Part of a small language model's weights: biases, tied embeddings.
Each number is 500 + 25 x the weight over its row's rms, rounded and kept within 0 to 999. Layers, rows and columns count from 0. Numbers have three digits each. The size before them is the row's rms in percent of the matrix's.

# down: layer 9 MLP down (transposed), 2560x320, rms 0.151, rows 1961-2042, columns 160-239
# up: layer 9 MLP up, 2560x320, rms 0.156, rows 1962-2042, columns 160-239
down1961 097:514514517528473565488511491491504507485511494519536527528515493478505493491519519511541527510478490497521516537528519472513493483476461483453519495515500479487494496516517477509497518518539494516473535474454498462507519508484501500481489480
up1962 097:479502542479504485476494522519495475500511479456489468534506535480492496520526538522521497513503510541485529527508439493504499502478499512474480504485502519502500511478500491499485535498496469514470531472470513480507479507475439468451463503
down1962 086:514469519519467501459475451492522521495472504481540509511507532503535449534537534482523515468498503515553540488500443498544469464505485465495510486502450468465501516539508525496514466483510531487478482495539528479499465504494519505533426513
up1963 101:516486481502490492496486511487503479473489495484510524479483478495471490524489524512496515446493492475450535522503438526485538453498481496520543475500456505490497495496558491465447538520511504477562512475532537501530461518507486497482483489
down1963 103:515503465512512512497489472490501513541518522535501498469493529504519523532514503522523468481489566510494495523506464497529467485496517544504489516482468521507497505532536485488493507543471509508503446508501525518507543505485484513504484489
up1964 100:444539487505580498503508485507521499519521514481509513494536488461451489515467530540490505471453491500478493532486450498505496503513508514483482527462530515498484541465470469497470520512500473478499487466496555479503489492516534508524546483
down1964 105:466469457478500483510489510518532474501488481495523485517504466503516502430495506463463530532511512478497507527482478517489444491540510509496464531433518485490530543539494471512500493506459501502505518481500534485495511486507461512490513504
up1965 101:503503457525499524509516532528534497477515491500479519505541479496548465480483506524487516475532470462555502442533495484489507472494509481555481502444522489505461511502521535517535476539513507489526495488486477479517516522504483495481516524
down1965 087:470481479511450469477490536500447449503516477534499488544541523517476497532534487530528479551535530497526580486497514462486535499478502509504500499483466458466472492490549518540484468483531504480527475524501527499527500490486526499501454533
up1966 098:514509457505458490514502493470494496497507500474513497491517500519527510475514502530456521487512510497506491521513498509497483494504501508517483462507510493478477547546537521502478477512485470532520469511513465511510507491477483512507554478
down1966 095:460499492470549470482524511479508455522503525486482524452535520481511460478530477458501505502479499560499495527483502522501486512509533535566514557515503457508501509470481485516515474467508503523492476520507525480477569500496517495528495461
up1967 096:491501483495522460490514461485496531487509438505449464477471480497468497481489492479519532503505470501504507501485511482505558525494528512513528512472463517487478510531488505525506483509504470531505489491492456520488474461564516560442526507
down1967 097:490519554509510477471515486506481479515481492451531547488515516492500492551561476467537461534465533550496479485501495470511465527505450486523493501541533478470500467476527558516486485530490541466470455481533526496496493497528475491564423495
up1968 104:538476495476462477474520485466549471482498455450513481506497492517486508542468524467496482459476492485479469484535502514477565524496483550475508524501518525526483517493510493482508524477504528516497504521468536488513507503490502529490475525
down1968 103:484522462456449520508504494531505477514465512511439531491514508527489456503453518507530481500455470505499535536498473541463506473469485482481473492526475490474517492468503512510499484482519500504554475465469521511525476467526518488471515512
up1969 099:491507509487454511515493514493505524530494463569454496501525506506468500495495498475527516474486464502475483517498489509434510514470516501540501512515477485497519499515456456469521530510525477534503491538476453546521509466497528474454496519
down1969 103:515530497513521493489529496473559511474501520518518497492506526498460478460495532456552509442467483480555489502468532504457481520468467519515502498507519435550496453500519498534492509455537505471499514492534492474514496491469504479467491534
up1970 108:523510491511508561475506513495513511494478513474463498506489524542502480463484494480530520503530495481520522462476474492523523511495494521512526523530552558489517513492491535523500501464476480489487487445475457497506495534491490501500454496
down1970 108:532439565481479526502515482496457479503470495481513559520521527486520504447490545497531531518565457471490533479490469486518545485482513496554487497506485522414499523474429494488530518524476505513501494481497507503475531480506505475576481491
up1971 102:496500507456496486472493491517476528568502502513505515448496501444528496498484481475490500548464477522489505509546508494555539504518481476495484469515555478471565470492493486486500487508495523550485529459513509473486539489529514480484526489
down1971 106:515503491491438501495472482521506448457499457469513537511490519503552510509530505507486524519489511474537490437511486503484543460502495527512513501497503573465525512475489534493468516502507501547506522452444462480529540503490439502496526520
up1972 113:487448497499516479510458496472509484511480483485481497494473481515546505495505503515504507506491496476526526516510547526464461500487508532474492483492521543485526485489481451539500499479488499502518477492502524494511505522472504491525557523
down1972 104:459452467505492533513483507493506479489495522462485477483467502509550483483531491499533495502506503491558501517492514488502491516498515526441497483538522479494543485514479476542487491442503515484501481498499517546508462482437468497505515503
up1973 090:478527525463498509485536491545483450457511558511525483522570529471506524547523527495527470489464473496482491521533497549492514482525504525489474482476497489500474498510519478484513456512479480506539478500525493535458435536516497512525519538
down1973 082:558510522512485501529526504473456471556512513480508502454532508491489532514531499506532507477498485466516511484479521521486492461457506457489499489502466539529469502540509532470481527515543474522534479459514502501575483556496505459474526473
up1974 100:519494501490505513507493510484523441456460549499494495468481511497452481488512490529495502526492505501525484545503511474496468512452510499497479455504535527496495515506518490515466488510511501507507524491497477509498488497502507492522519466
down1974 091:536504482503500493544478461536481525446464512505488492553508516561513496514506495510502449477500512506494520502475486524549494526534541489514480508519519529448482486522468492492489476479455481487482526456493496519466530499471513506494461571
up1975 110:475486476468464524489515529501474474462498502480472489458488476524504524530516547549495459475492490478501486506502529520513456515509552493449448469538489519470501464454525487466530493458492495511462450494504472505505508531512541530512546506
down1975 119:474512475524525481506523504461448497476520460467507487481523514514503489489526547495494498494476510438485553534500523524510524479489533459499536463505515482529524446513492518441492502477447490502517444516464490549480508495524524489509509489
up1976 096:465503513506440490506502479492510508518504514523470469483501526492471505537506552530502468509513487480488520494509494470516498555494522508519471493530519505537511531507516481495432497489483563457526495469505435464504523437505478483556515506
down1976 091:523463478543502445478479530519454502484532496498494467533457497495505505463516523473521509538517498506495502479546506465485517498487549523507491482523469493478463489488477525542514502467476493509502462495426551506514477482496473490463483501
up1977 100:540511498508484494512504505545559500482501519464483506536513501485526489464484513439462479529495517526498593515495508507468554482501477518523562486487506470489510489521494445480514497468545502504524538503553505493437522487507495486502489498
down1977 107:475515481464526472512518489486517509484526521461493490457522490493531520497539499521478500488485509482488522488454500483569506506560527493529433524433527501512437516495472511494514441533450495532491508462484477489495482439514518494537533434
up1978 098:507471508504525505461493513486502512489471519525492504505499481465515465520507501473514524475485495451491492523513506511496458521474514488501526499521504482482526562514440494512521516486480494486476517472500498554515501469463515486528467480
down1978 097:515492520513460485506487524523508508485518476455488462477552507516506469521497547493502539518474448538476491448488485539521477487536477496527436496449532474503492439498516492563504512514522509485519518526516488481492520524500493508513542495
up1979 095:502507533524475501516518472516471465464501479462568476488530514491487482505522519495492425546527493489525539484543534528536492503483473479479546542469475518527530478478548501520465477509481560480480482520473485523493477477471520565525501484
down1979 086:531529484483543514457527503510485499464464489520527505536518451495487464473497472489497516497495519487541501511479499461542484532498498470525486489484502514485474528532527545527535553536532501480496490533486545496548475457520501474519517533
up1980 099:495522549482520483533501470502501486512495487494493526520515469520523505468506493497480473513489539513491503489483495519460504549490449526509465513507493502517480459476463489519526509507533469544486503499509492468482495508529483496567491489
down1980 103:486511529514502496468535488472521499476474525479475496496494433514503505498520479531491482540526511494478470502529531501446516495483540500496507493501469490523482507553527534481490508528512527489480495492525488497492519480511455494493460492
up1981 099:517488500501469444521481512481489501472487517467535453511470477481515516528486462482501506490447482536496478486481484514480553559526481469515507497496469524438545501444502489494484527501483498498510497544506480472477484471519513492498562466
down1981 095:520538450484478527503540522518527525503486477463478523529505526508495490495467460486497510488471531507482469519528540479543508530470548487508505496533494517514501573531511507548475487483499505535448492447447537495471510491485495495507450503
up1982 106:504521517481526515523529522507450496525487462486493488481513515500465518508472513493487512494495519503526498517507499526499515506478545499513507493515462562517502515473504504479505467488513525506529458497513511487562524504514515493478510500
down1982 100:533478476488436558461489465492587486483505501477550501495508518507508499457536490511497497507518497496522481491539488467475513502513553519470545505547520467489491539501518527504489526497501540499499511474495524564483530474486491500525456514
up1983 100:524478537484534490525465545533508513494505466519495543487508495455526483513460501527504489523475479511491503476498506497483477502482535538504532475513505483511483440500504480507470471458528473508537497469501480501517436511510490477503444503
down1983 104:487517540513509547530497497529518546534531503480525465500501501512532514482524484537492479520470506441524524527488531518472504521489515496484489517522456514484537501492509471501508513506533492442512530551505480443512522516517527501507521481
up1984 100:513536528470499537454497470497492525523538469496467506532467499499495538505534503515491488529451505498473525504502456514518468488504520488492484480477517473488538507492525501500468488482507554516456476485510505474534524439520514490551501507
down1984 093:482549485506552487515481512495459522490510523489511515498473461543499495515457443522505512529552476516534499467576505515465507501514521522518497514493491476465478538491512508523484497533498490481491494471513507543479470520477448526477504462
up1985 105:467489526485538517503507479520502537473470517493495529518507435439510465465512522483501502472541497469487479528524476498501474523474516517454509505473477539515493482526530436510496526507485499475484513536475509476525534489482457558483506500
down1985 105:482463490505503476503556479519504508463515480489535449495497502475462547482452504483498512480545465512500486524506469483489488482507479495468554491501500568522499471516517497496488487463498556491502493475490473523496501483501559506461523549
up1986 101:497457426495553526538543451509538474505494500522517495544508486466511500503549523451476493500508486493526533515496486470516522467517486522492492490518449533494482532499534471495473512475556509482515477521477504456519481546500473567479440516
down1986 100:531490522481522516508481504534521472521483512528463492476507529502466523469501498513479545467476505481538510518463494523496478523492513541521463503486529479478479497516472495494518459486479482515477511462490481501502496504481545484489478555
up1987 098:465519490520508488482533527526504470503507482497476502454476489495537487497454504526527501516485499522472487556483470501497509539510507500499519476529449518516495454530531469546493530519511551491480575503511526529505474489496485472552459524
down1987 101:509504516519458483502487517453485477495503507538501504499497498514489497525499445479480532494507530488509534465535558472534545466464497531538521499490520461505454570479534522509495518508538490482535476480488514527529496505463477503462499493
up1988 098:480531522474497519534479523485513466531499552476532501481531521463505540454516415518479490500492494520514504488538484496501498486474514498500459512508509468484569528500514477485475525481482519477519511458514488466512497464518459522534539469
down1988 102:488527518478485491521481503495515468503490479518469479513535503505510526517502466495497529526465497476496471531538506485529509481492488458504523557503497477495494508470479484463496502489540493503442489495484481494506508468518516545468545524
up1989 103:520527468532527509502474454503531484469493502570487515505526517492504528486545454446493514480514534537475538513470515505495499479474494467490505436558463498537536494496498537474506528534505505465499504513500554497467515487478466499486516461
down1989 098:489554466481483463482494509515484516515538494525469532508496515497536464496477488492535534537487478539512523492508487556529536521508485510486518455528466523490497516490509485485488526534537509487505498538471492491511528486508479556513521500
up1990 101:483541518498472523523452510490555433514466501564514513536508499545517494522521527502491476515528459499493469482450543493506522505476532500465474454450448510460512484541488476496505536493542484536498496481474519515498481521516511485529488460
down1990 098:494478528531477536531506476517504490478483491532499493499501516519501513533460505480479501523504495514467513507481524475475543474491454485471512536565483535522456504492538501511510499499454493516520480486502526520471543494496535516559469492
up1991 094:490489523480497524513508460487509514510490491446552433477490513484491493525468480494478484491498492446486542508474543535473511533503485501511539490496496564479493476479463458513540494480497529488510484437516484513496530520455523524561492495
down1991 098:503533517543524485504499480519468475516466519511459500488494464523514497505492485497558497514490482485507481518546492505505474485496511491483481517526512483476491503519478530511490530517473504450461497511503505506486519492519463515482497494
up1992 094:511532472519474475507486494548490512499502493525503497536551526531492507525471494485482563558503514488490495486507530504506507454476539520483509479564465492523573491499480494505482473522515491491500507447506502526519460456513499522488520507
down1992 106:490525555499461529474500475540492507498501486514505501499508523467452515543461547525561474554505534522491502520512518492511422484513475497499487509521505477511484487483499456491504475488504532508512518496526514516492527491522471453497485530
up1993 103:466532475450499538487496498532497492473471501504500522484506522466468480509464511474523483487501489513488468510472536500513507509516491535533466564449509496524470482551488517513467474514484494527512554542469523416516508488536468528497493458
down1993 100:511486463479507493460500531540515523461480489505497486477539446529547494454487494489509478464511523501489512506504536480512470506510538486541493517492523497474536512491493516463488498474492513493532501528464541517523482472465546479500527488
up1994 094:505467496467482488487507506472478515481498514475494475509529504504513491520503474513494528487497527530509505485507541516441521455532471473529503527531486485520537528479557444487465484481485494513493523476461500496506474526511485540499476504
down1994 094:482423495475516510498496496472448481509501542439496477512462479533555514522508498531477524452499535502474479523511530501513519515535485479538534515528499517538511550476525531535476517528486532518512488492522492547488499508515549526507471536
up1995 107:497476467485526493504520513483520483501508494513454504479467476499491531505514513510502495465496489506493487462524466521531498529549526549499493517510504519500496466520472509544499529490488487529479490528518499474490507487470527521497548538
down1995 122:461483488518487548550460454466513542494482507472519497477515486552497551508507565538520518514474522525543497466490457504507508532501507491460517504522485521463468478556520511557476492485457503503475499507482494527492502497454487525535536511
up1996 106:484515464526500483454559524515512483484536483459525536504558512432506504464496488546493471495530503488524528495522503520475462512536458536470471486494481497501470513523495525515496533521485507497452501517492473494469490535477493520526494522
down1996 108:520546549497509495498514525511501484524453486501485492505524501518579495473485518529514548511491544510498526470505521430511516556536473541491502504489494526479529475503508465523484438539472522475495522503504514513485473553514451506506489508
up1997 090:539470504489495534562500438491513506458479498486503462512503495524554490510520493510557492464504527485523468510585461524514479517474508527569514490490528506469520526475528488500522556520492538501546457490510483548483465515528545495509476490
down1997 101:481550494549514505427515546515465501501511463518536509533509558489461528525508478489487494526483482499499566495432533481470518458465495489484518533499495482532509517494535491515520465478511474508478489485488513477500478515486481461499495486
up1998 102:531568497493496512484513501510519479520465504478511479502515477471510507509467473521462515467497447486521462520474511508489478516519484489511518500533519478544489500479536543456511513487485487530503524521517544471481501485522507507473523492
down1998 103:506523497521514536523522472540499470506481459507483515491485500503570542509500499483465532486494533476499502512565521477470509525506480475523495485497508515471458482492510484443480541503514521546542517495499528488483501485503532467494520519
up1999 092:480498532517538472503493489496540546515509521528483530475440460463478517511517530524506518446485496496497519486476510507530551570486480461499469500551512521452454487489478485477491504485488524477502508484505526497492501505539513530478543503
down1999 098:522512504540494494510503495504473480487490488487486524464548492486516500478497486487543535539511520484525480510504481518530512501495494461515493457478481463496542490501479508476509487505430529523493455553489488516515518429481500518511434488
up2000 100:534498508522535501511521524532515468521502490459519521514490491486536495515488509489468495504506497490496505491474485495469520457468507505508480511487511553455534500534484476471453441462510473485495488514480525496509547486485506508467483471
down2000 105:521474539518503456504489512453495495534518544522484523496505496494489525514467488484511496462523481492487532466448470505503503504526472481502507488509535494489520555511501491463472534479505505513489502499502457525486518474503468463470525514
up2001 106:450499503509530488511532491500527516510509503470473455485486477479474512498513557527506488511515466479478487486492459484484562503489491517471510527475513519488480551556532485514525476495466487553501497490484491475471479490469561555502489463
down2001 106:490452524476520483496504530458484513506474514475487451486529464494535508481478550509516525519578515537464527486493485487473543483499498490459501495505516533501539448506505496492523501516519500541490498486499462479520517521524485484490536521
up2002 106:534494510539493458489480504517473515537489526488508529509517531512512507473524466513509532554499470505478488480501490497485505466450519541475512518473516467535504469510486514477481488493491486530479474494496531485532471476486467531500526487
down2002 125:508482499513477499493508496524492525502505492489472487501477476502473467520493491498510479527451468519523477545504531489503431488471498499515534528547508502498488482517484511509492465481488507497472501499534564509487509482516448497501495497
up2003 097:487491489487505514527515486542507492515514498472547513463508508500485514508468469567527488491521473512529465496484502506541553494480547482524522534471472467478504499548498493505536508488485505476502513550518503536522465513493495517516485493
down2003 093:517503460470510515522474458512472497464487483504513483471471506518518517481556491482515483523510492492520466544498478473486485517568548502494519500498514489475506517563532467495492521511512489493516522516541509519493477485502523544516530471
up2004 096:532521497493477472515498495544526439516514539494504495519520485484515509495477505510522510513499490487450442543513505544488525586550483495496490476468518520510481475522517561489503456477482457485490475484519513491501519494504520452456494509
down2004 085:517498495496490510484510527503442521549486528548530554514521490504546460425470472518519500509513513492478478541507492488452517543497520516504488521452484504494471454439518463505492501477503521483512456468504471577517523479498445473492462539
up2005 101:544508549495519516566508485482509522516529566480528497501479493474516495520511464523538505489474516522476562516497474501505504526481488510497533506513500471482519482513437513524489521525518511495527552548479515495512502519524467524503470492
down2005 093:513516498461500488476516504514516518581467479484494513496496522513454482514462531488525486524511507494490494519514484493477489495555476510489465502481521493504540521534444511517477497548484481531551487519529468524459471505483512513556484494
up2006 101:477502516544483522468467506510509487524533484502467535545480495515472484503492521473506469522495478495508529511490555524490464485467516518483484529477496482524484494445522509530509522478495489501490491543510465483452473520506522510507491480
down2006 105:482462494484556488513539504489519455497535511485507497457513537527474464501488540484516526506525503530539512494543463523508500513508523467535527519495505481509516506504530538534523499516508512510495521485466500515540480446504503520500494488
up2007 101:481556528460485528576501495494530494480490500497474458478515495506541533509540487459480473510512501473491527500472516515514532517484537525544485493514489525478489501536505458461441469552497520504478493516455503519528483531509540531514506511
down2007 101:516484467553474525490486484520524538473502455541492477518510477490481466505461467450560498456511479532485519515527453507482495482471532463510482501478464455525521526504508557522527485517451488474498488518510475484506503510492525515518471498
up2008 102:510491516516480508518477467456479469544499510454473498485466512534491502522477502503469435471523474517462529503469502488488510468521493527469492471503521499471493487483535489508562467505475498495505509478493471463525511511488527470477516516
down2008 090:516529517525502487508511475534455502514459518499473549496488511542455508504482514493539444426520483508512482500512524453467477472497472501496452520482517471476489484479497481499502534512508495503487523515500489518511526487497507500466530502
up2009 104:546484447497488509531573503498504486480560476492469518484503472532456504508552470463493515496508508503517505494571449541469480511473477524519459470488468527519485505483533514511489503485484500510473515504486503494542506453473491470491504473
down2009 103:503496533505483520530515484483482476525475520544462465519510500495459502467501521492492495509484481447503503529519481485460471542492506509532503466541504513514550524502539481485456517491499522493508494493536522463485482523483520516542470510
up2010 103:449512483494486492526516543534500484500515493497530513478545561476474519463488485493496503492505493504504531471467496496476482469489485538530519520535532466502455528520499455488480561543511465458492546513441543502483559523519496494515515492
down2010 104:462559501503499511481505493454492519480500498514496481489487492499451537491505532500472541507540460484495521509517519523494530557492466518458469471553499516501492529520462475497448507476529479510522524463516489505508476485472445523494513511
up2011 092:515530493529502485446469518472532511478471519514514526476499502532508491508497447485495466501519495466503497494512514504506499486470513518505504502454470533526499491508538502475488502528505495528501486479509495525512465497526458480513517468
down2011 096:532510460496527468511481488452539511495477489487532498477495514476473493497464515508506552524519515458476488501524477497471505435489470451511507488426515471537537487488490466529498495513501482487472521487531489491489499493472502496550475529
up2012 090:525503505504481513540531501500496505478497478462499503504507499523491518510485481497459496513472467508471496479498528484520506468502455506513474510493513458496502466493514429501524479524500493499470465515529430478449471480465452455495491539
down2012 091:484511518502525484541495480503472491508504517495496544492522501517466503463503508549485484495525529534507536505449522507498509451504488548480516544481493482506471534512508492518513493484479516496482486522502458509462517513487466446488484545
up2013 106:542509521505554457492496528489492550519514498509491494490451520477523530503500464541527536495558489478501505508497508486559476506534512502497558501524492534501462537535513492490488477498532489472497522466516498523509487513519488461492526473
down2013 105:505528543509526477508511484526484415489505508509496450478469482479488486523492465518476498486505511446458533496500521525472467502501502498530493478513521528498477491469477550505493500510463489510520464540485531520496484501494539504512551533
up2014 103:495532510516519490508524471492502437512503499518483466511482521487496466483448493535542509469548486500461519480504521516481496521492492532481517419500527529448492528492578471532515458493499492508530470474473525508524491525516530521499539459
down2014 109:515522489448529481529518518490548523511472480484515476500517482519511529486480516464496486525489512478515513523497500522514497494491515515470508539509475509432552513485506494494497497441442514525528525495528509518548481465462524503442531514
up2015 093:492504550527531537483496520459503523511457517529466507487508462450492461486503501500500503550429490503408541569495528503516504491492487451489516489446483479487514465481517467488509481506498488470491520499485487564510482523475479459488528484
down2015 101:496501505501489507531497507502534499501514506491487498476470471501463489488533496493516488434511502468512477472510489503464476513525494491524496480513435450511523478499505530437464548448539540494501483500535487478486484498501515504481548504
up2016 101:523511482508516512528507509504479520497504508520467515509531513482517512506488523519490486543472493483498476492522522475486477503517475532479502486503525525520568503471512462519513474488482449480481483534493506510509501484532449532422556502
down2016 100:473475475540511500504476496508525502495498513489529463499546507499481472457498437508496539515510509518504518478481487479466545504511549452491467482497513538483533489487511507514526464483520461475477520449489539475517456507516508508518471480
up2017 101:525535504484533513454473461467542534515486501486570490491498491497477491475505505492508463518502486487475534478515482525513483483512450480519497502505495534508538485463470502540506516496437491499527478474489466521520499539506511504473453476
down2017 087:508493501504503464450525502526490537494467499542499466517485472464530494463485498545484480510519522484480515504504455493495499512474498450464517472467502500481500533467484470485551513499494525473473503508521498542539475497472479513487505484
up2018 089:502476574501509508484513488491483507497540496467522464438476504509514494471472499520528463519449464499493478473480509507441511524524487500488503504524447503505519467489535511523508480512497465529497543505491491487486468512459457497523499502
down2018 083:547507523486477466466516482514481488468536476531479514503536516539518493513545486492518535482489525517499522515556512500467521489549548511470573486508494480485539510517498491539517499532499553483459469483499512457458494482512491492490509550
up2019 100:521486511540522536500505462481563513536475492500494515507505509484489484520466478533559518476511479510505478496521494529512498522502489458482541526511477467542478483492478542508498448485531479485494484476517464522473497481532480480517504459
down2019 104:545466499514509470479541505509478467504485478494514558510429496480519505463485493472557479509482503513494504514506519513498485471527509537487466529495498515503462474480454536463480518489455513500552473535491490514498533505513511499519513507
up2020 096:510526475466494520434549496543509486549490490527558532449504461494513530502446550480471479504488459479455487463493510526534486492497470512517491509482551488509511543456460500530550516472506536494512493511478538493523497482476478537462480523
down2020 099:455512508508524511518482512526504471483502487516466483506529465462516468504460509494491529487494477505457497487498481430516510551501541513531448514516512502518516495499474487469511486492510447513509507524485525534527486470480555528527490489
up2021 100:528550462519542493487521512482523480488503467434496504536456487553510545519509508464494462520514485502502489512505536499528450469521509563502445445511479491514494484472493502469536535449463526500497468500530534504508520528527490520491531462
down2021 095:478490488549544486507485501505533487533536512456486460510513468531465504489473508461528494483486535522469535520516495507484479531475500523495519488487515518479449498550494555548527520506520487520531496523524502514494515547467510509483511505
up2022 108:518430550502517478483495500499491529510505486511510498482510528450509477476537487508478470484552470521505507516488510475510490484481492498456463487514532532524503518439475508499516509501532530456535509534476497476512553495510526505489523513
down2022 105:478499495465479476484525569485454539534498503509506515544496545559483506498491530499546480485510529494505467532485502492486484480495510509506490543469503464519537510475502529482415513531487482509554503499514487503489519464513504525510519507
up2023 105:492501464531503517470451475537519506500503466544507534533491491503553478534487504521546483456496448460523521533515530519514513491537518500497490559521522502494497500505464495526513517481464476496515449447505536481453503482522542531498450474
down2023 101:513482523541491525501480488531461493519484464490516494514505498482478556532519532537523520436495480463478513476510472466531468498526488493545501519490471504513460519479499468466503534486510499479481499499499505483489499456462516507515525526
up2024 104:493529504508503516519497485517528508529522477517474476500543476496481491546588448475463520477473488474474545519488431503480513496524494518456495489507493496530454479474497539553529445524503529509504513526501511475514495483527526483507500441
down2024 100:501488499480521522549493521525477556526537470507517518506514503532468472503452522450519535492487501527509518503512514516488526513494499525525509494490516456472512488505467493514486492471516458466485461522517463523489482482539502521465461472
up2025 105:498508467484516476485496515467539476524489501502521504518500456477438469519459468509502474479503477513545477528522522493508466477476505495473518507523542463557484532480551496511517462510501546533502501532477509535511516531509477536474501498
down2025 103:495487528523523484495467512507473501513472524537502529541497462532488503486499502507533480515509493504557495519524494472486488535518500491487477525493530421526486511509509510502504504480463532482510501499498504507519525514526511504514498463
up2026 097:502512499502463515542509534526515524506535519499459480500508518502515531510495458450527516515494460518472489472486515493510494540477495501495508504497532451492482519482464510500476518513482479479496499498434476522503512523484464488472516473
down2026 101:474473519553479526492511496491525524490478499504533531515495534443512505518515505437471532498494513496531481490500483481502510472500525548463497523516515510498479508494487464502476478510511474511440497486517464505489514547518473490522494517
up2027 106:485495484493497486495539455523523487532460511430459477441533454496507504505556499464490511515549474507491512527492542485511501510533546528476520468506494542562547514498493504520506487474509510511516500523492489491523512553506490538475494479
down2027 112:484466513512488450453512494468492476556471488458519549528513514497493487519543470498461504495545504494521454512499477486514484521505490481502541497459529532461503452464481496498479470471511508470485480493468499528508506509485536548475492498
up2028 101:493466505481513507492447478506461485505519570488544468522491473507504485471497517488488529522541488514492506485459486480513538479551536497469485517528489477501491475499446514493547550480468481502567523507513487470458502519491495519520516523
down2028 097:480477452499439503530489492482526511493481566528525518534533513508505497486506508511526514547524499506497513546547528513500543505495520517495539466483509491482511501510454505545547479490524508470527498520478492471529538471466508522512533511
up2029 106:509537476490466521512479452499521513519485504504516498476474487517508468491498501499529470496520477480500465515503521523465526474517521528447521482499528497501446498459469514492486510495467505505531497512501522510463503501584548507540506480
down2029 098:492519541495523503510484473487515493504491532490490493524521538548469491483524494522471485515442523506504442520488499489486481519531539483464504496495455493484488499473487507550488519457526524461502490491525479477462488492536511503515495481
up2030 095:488508524472481477491489492513473487476528490534505503516497509527529465513480518450498525516529507508500556513553474522493476495485487506539507518473544495525515468458525515480494493483501453546520523500522532464475496479496502470485502524
down2030 083:461484524489532463483541485514482489535518515522508514489478470516516470491537532476498540504521492533542453442491505453486509509511471488535466508457472541484523448507494458513534526508528505505499530458525450496533503450468504486522486516
up2031 101:492465549493496520473476481490488518492514500503495508480466465461524467495516505475488444488516466510499500477461517540482481521473494532505535477460508476458508517529538519507516528515459425511563513513524470528471525500541518489537512516
down2031 094:482458481526516498521524484530488479514521500459477507465506509490492484513460518502480512502483518488529492495478486484500504483492501443505520486491556484526527537456504514543498500519504524503508499519520464509474484536494504460492488541
up2032 090:532508517472510460537494519472513489473545486492505456489506488491448524489499496508465471506480540470475504502502521520464478459500486479501497521555528507509486495473526514554480479493486540491494497532489542485509449522546513492485456482
down2032 085:528536497490491530509483500504460494467471487455476478519488479509509527478470480504517460509460504471535498537495518508516520523487537508508491521549535483541474515546515519525469526493517500503550510520479497528531504452479472468465456505
up2033 100:520542463454458496500490516475481452503474533532484539541521499471489532513501472473521464466570515512494492522537535538506520481494524463504500489506527551528450508573495519533491514511514492528514511475493495488545526494517487481502513501
down2033 100:512499486484528483481473518530512480513487514509514472522525488500523467524501475519514492510553522479513529500518446504470489468467529491502547492509513552536495477479532457506540479500473507493516499469475463503511478541473530509524541525
up2034 095:521485485531523517508498472485470455484442466499504492457517520492469530550452516470543514535518494512505525494496527492486522508504487512517459540445480462505489495470507502519484495504488507513506478516526529512498461518511474457472538530
down2034 099:504509525464501507493538508524499498511503470480507480477514500473510480519500482463479496513481472491508477442498489493476470482497438528535505489465520558486512508494471484554451476501504506471500523510483518471468477469501492481507473485
up2035 099:498521521528491471515488524489502496454500516493464471469571492478501527520501545525524492492459492510515497470512457551433548485530509473502496515542477464524531482468463462475503526507512510479489516493469493494488517527501529497478489481
down2035 093:489474503497524494491501459486484548485482444492461490469504549505515528536514494508512519504455470485484519516513487512520486528502507496476502496464515510513468503550531507530531467498474519466536509500570499523487449480445503510458525524
up2036 102:474492494498482526500527482507512520473493484473466489481516544477519514531507454452448514492506563448482493499538491474507496483497545485478520504485555507489455483512538519527494467466507517514499517563500475495485487483492481495498461471
down2036 104:502472474499513467476514533498503492446476490495451487451498464473457460477505472521504447507506501541493461456510483517507527562493550494487476491503537480522467479491511522512485462494530503527463479506529488493476475516533470540485518485
up2037 094:539516457481526493538535462471441504488490543579508522474521476540507480461486511507479507518495502503482511490539508517490539463530473499489502461496507494460504484497495528516492507480476512500506528510505515504497493471515521535497478444
down2037 098:498500503516478521452541494472502531520490473464540507506494497497476511527495446572516445515488497511494456524482465500476484470486543496514517527480470509528495525501491487494496510479463486515455467448460552462508563511524461500486497493
up2038 096:469515479505494476538563491495476535502486515473489488491489527556480530475485489472494540534461516507481492498526463482473508533521487508499520487530515542480476508469512539513512494445473483469466497483490451518522487501459559528490510505
down2038 090:478508508493455501545483509477520487497505491526482517519502458553496493503516511524546471475517530438508498501478528500512495505451493451508497478487519416554493521518522495499502521512507527514485465487527513508492563489488527441490525517
up2039 097:483472487526530472489496547498469493552479492501517530491494486458466493491494518443495508493470496500491485499510521500529495508489463488455490513544455505481532498513475481498552474479479510545516468501530462478516514460513500499516504477
down2039 097:522489530533518488475506463552471506507551501445459557505492478506494471524472471529511520490515472505518506503507485496480526466510544484513502470448540492527457472502492487547522498493473518466491505480539495516479484513462507500517503501
up2040 098:550524485434549476505480445478518526482533501441520512514517515484489508474457521502484489470553506477426499461495471529508500490464548484531438532440476508492521482474502459491486505512501469486459478470526512479536512499481487517521465489
down2040 098:515520523498496488524469518466485539501521498506498472492530559548465536457470486494519531506491520468557563500444502468469490509516472469538510485519474442483494506492520520504491510469532450461492508502504478523512528451490521501463501519
up2041 101:498461510530498543542508519548519483532473555476449488506510538523551508551507482511502493494517485503500552498573507471501490514478532493503517523513485490523528527457502483500449464533505513524490517455484545489503495499457571502520457499
down2041 098:494500537507460476492520472504593501493494485492462507513539533479528505479502486494520505529472507501528505493528465485534465502486504450519483538477520517447494500485484542507482525445491489481488480464499518473517465475490491490562520519
up2042 100:544497497509494491510519549504503490534473516518498489551506469535545494502499519494494531512490499491499497464533505492521498476488521470427464475500508531501482496466519506527509496509480483552495530477473535509491487490512526495498498506
down2042 105:496524541581519479542559516473520476473508502512513523517509472516513503538472511514452504503492517490487517501470503481520479473512516539509523492487486534490498489481486502531506467499478452546538475489544509514473507478498499479509495514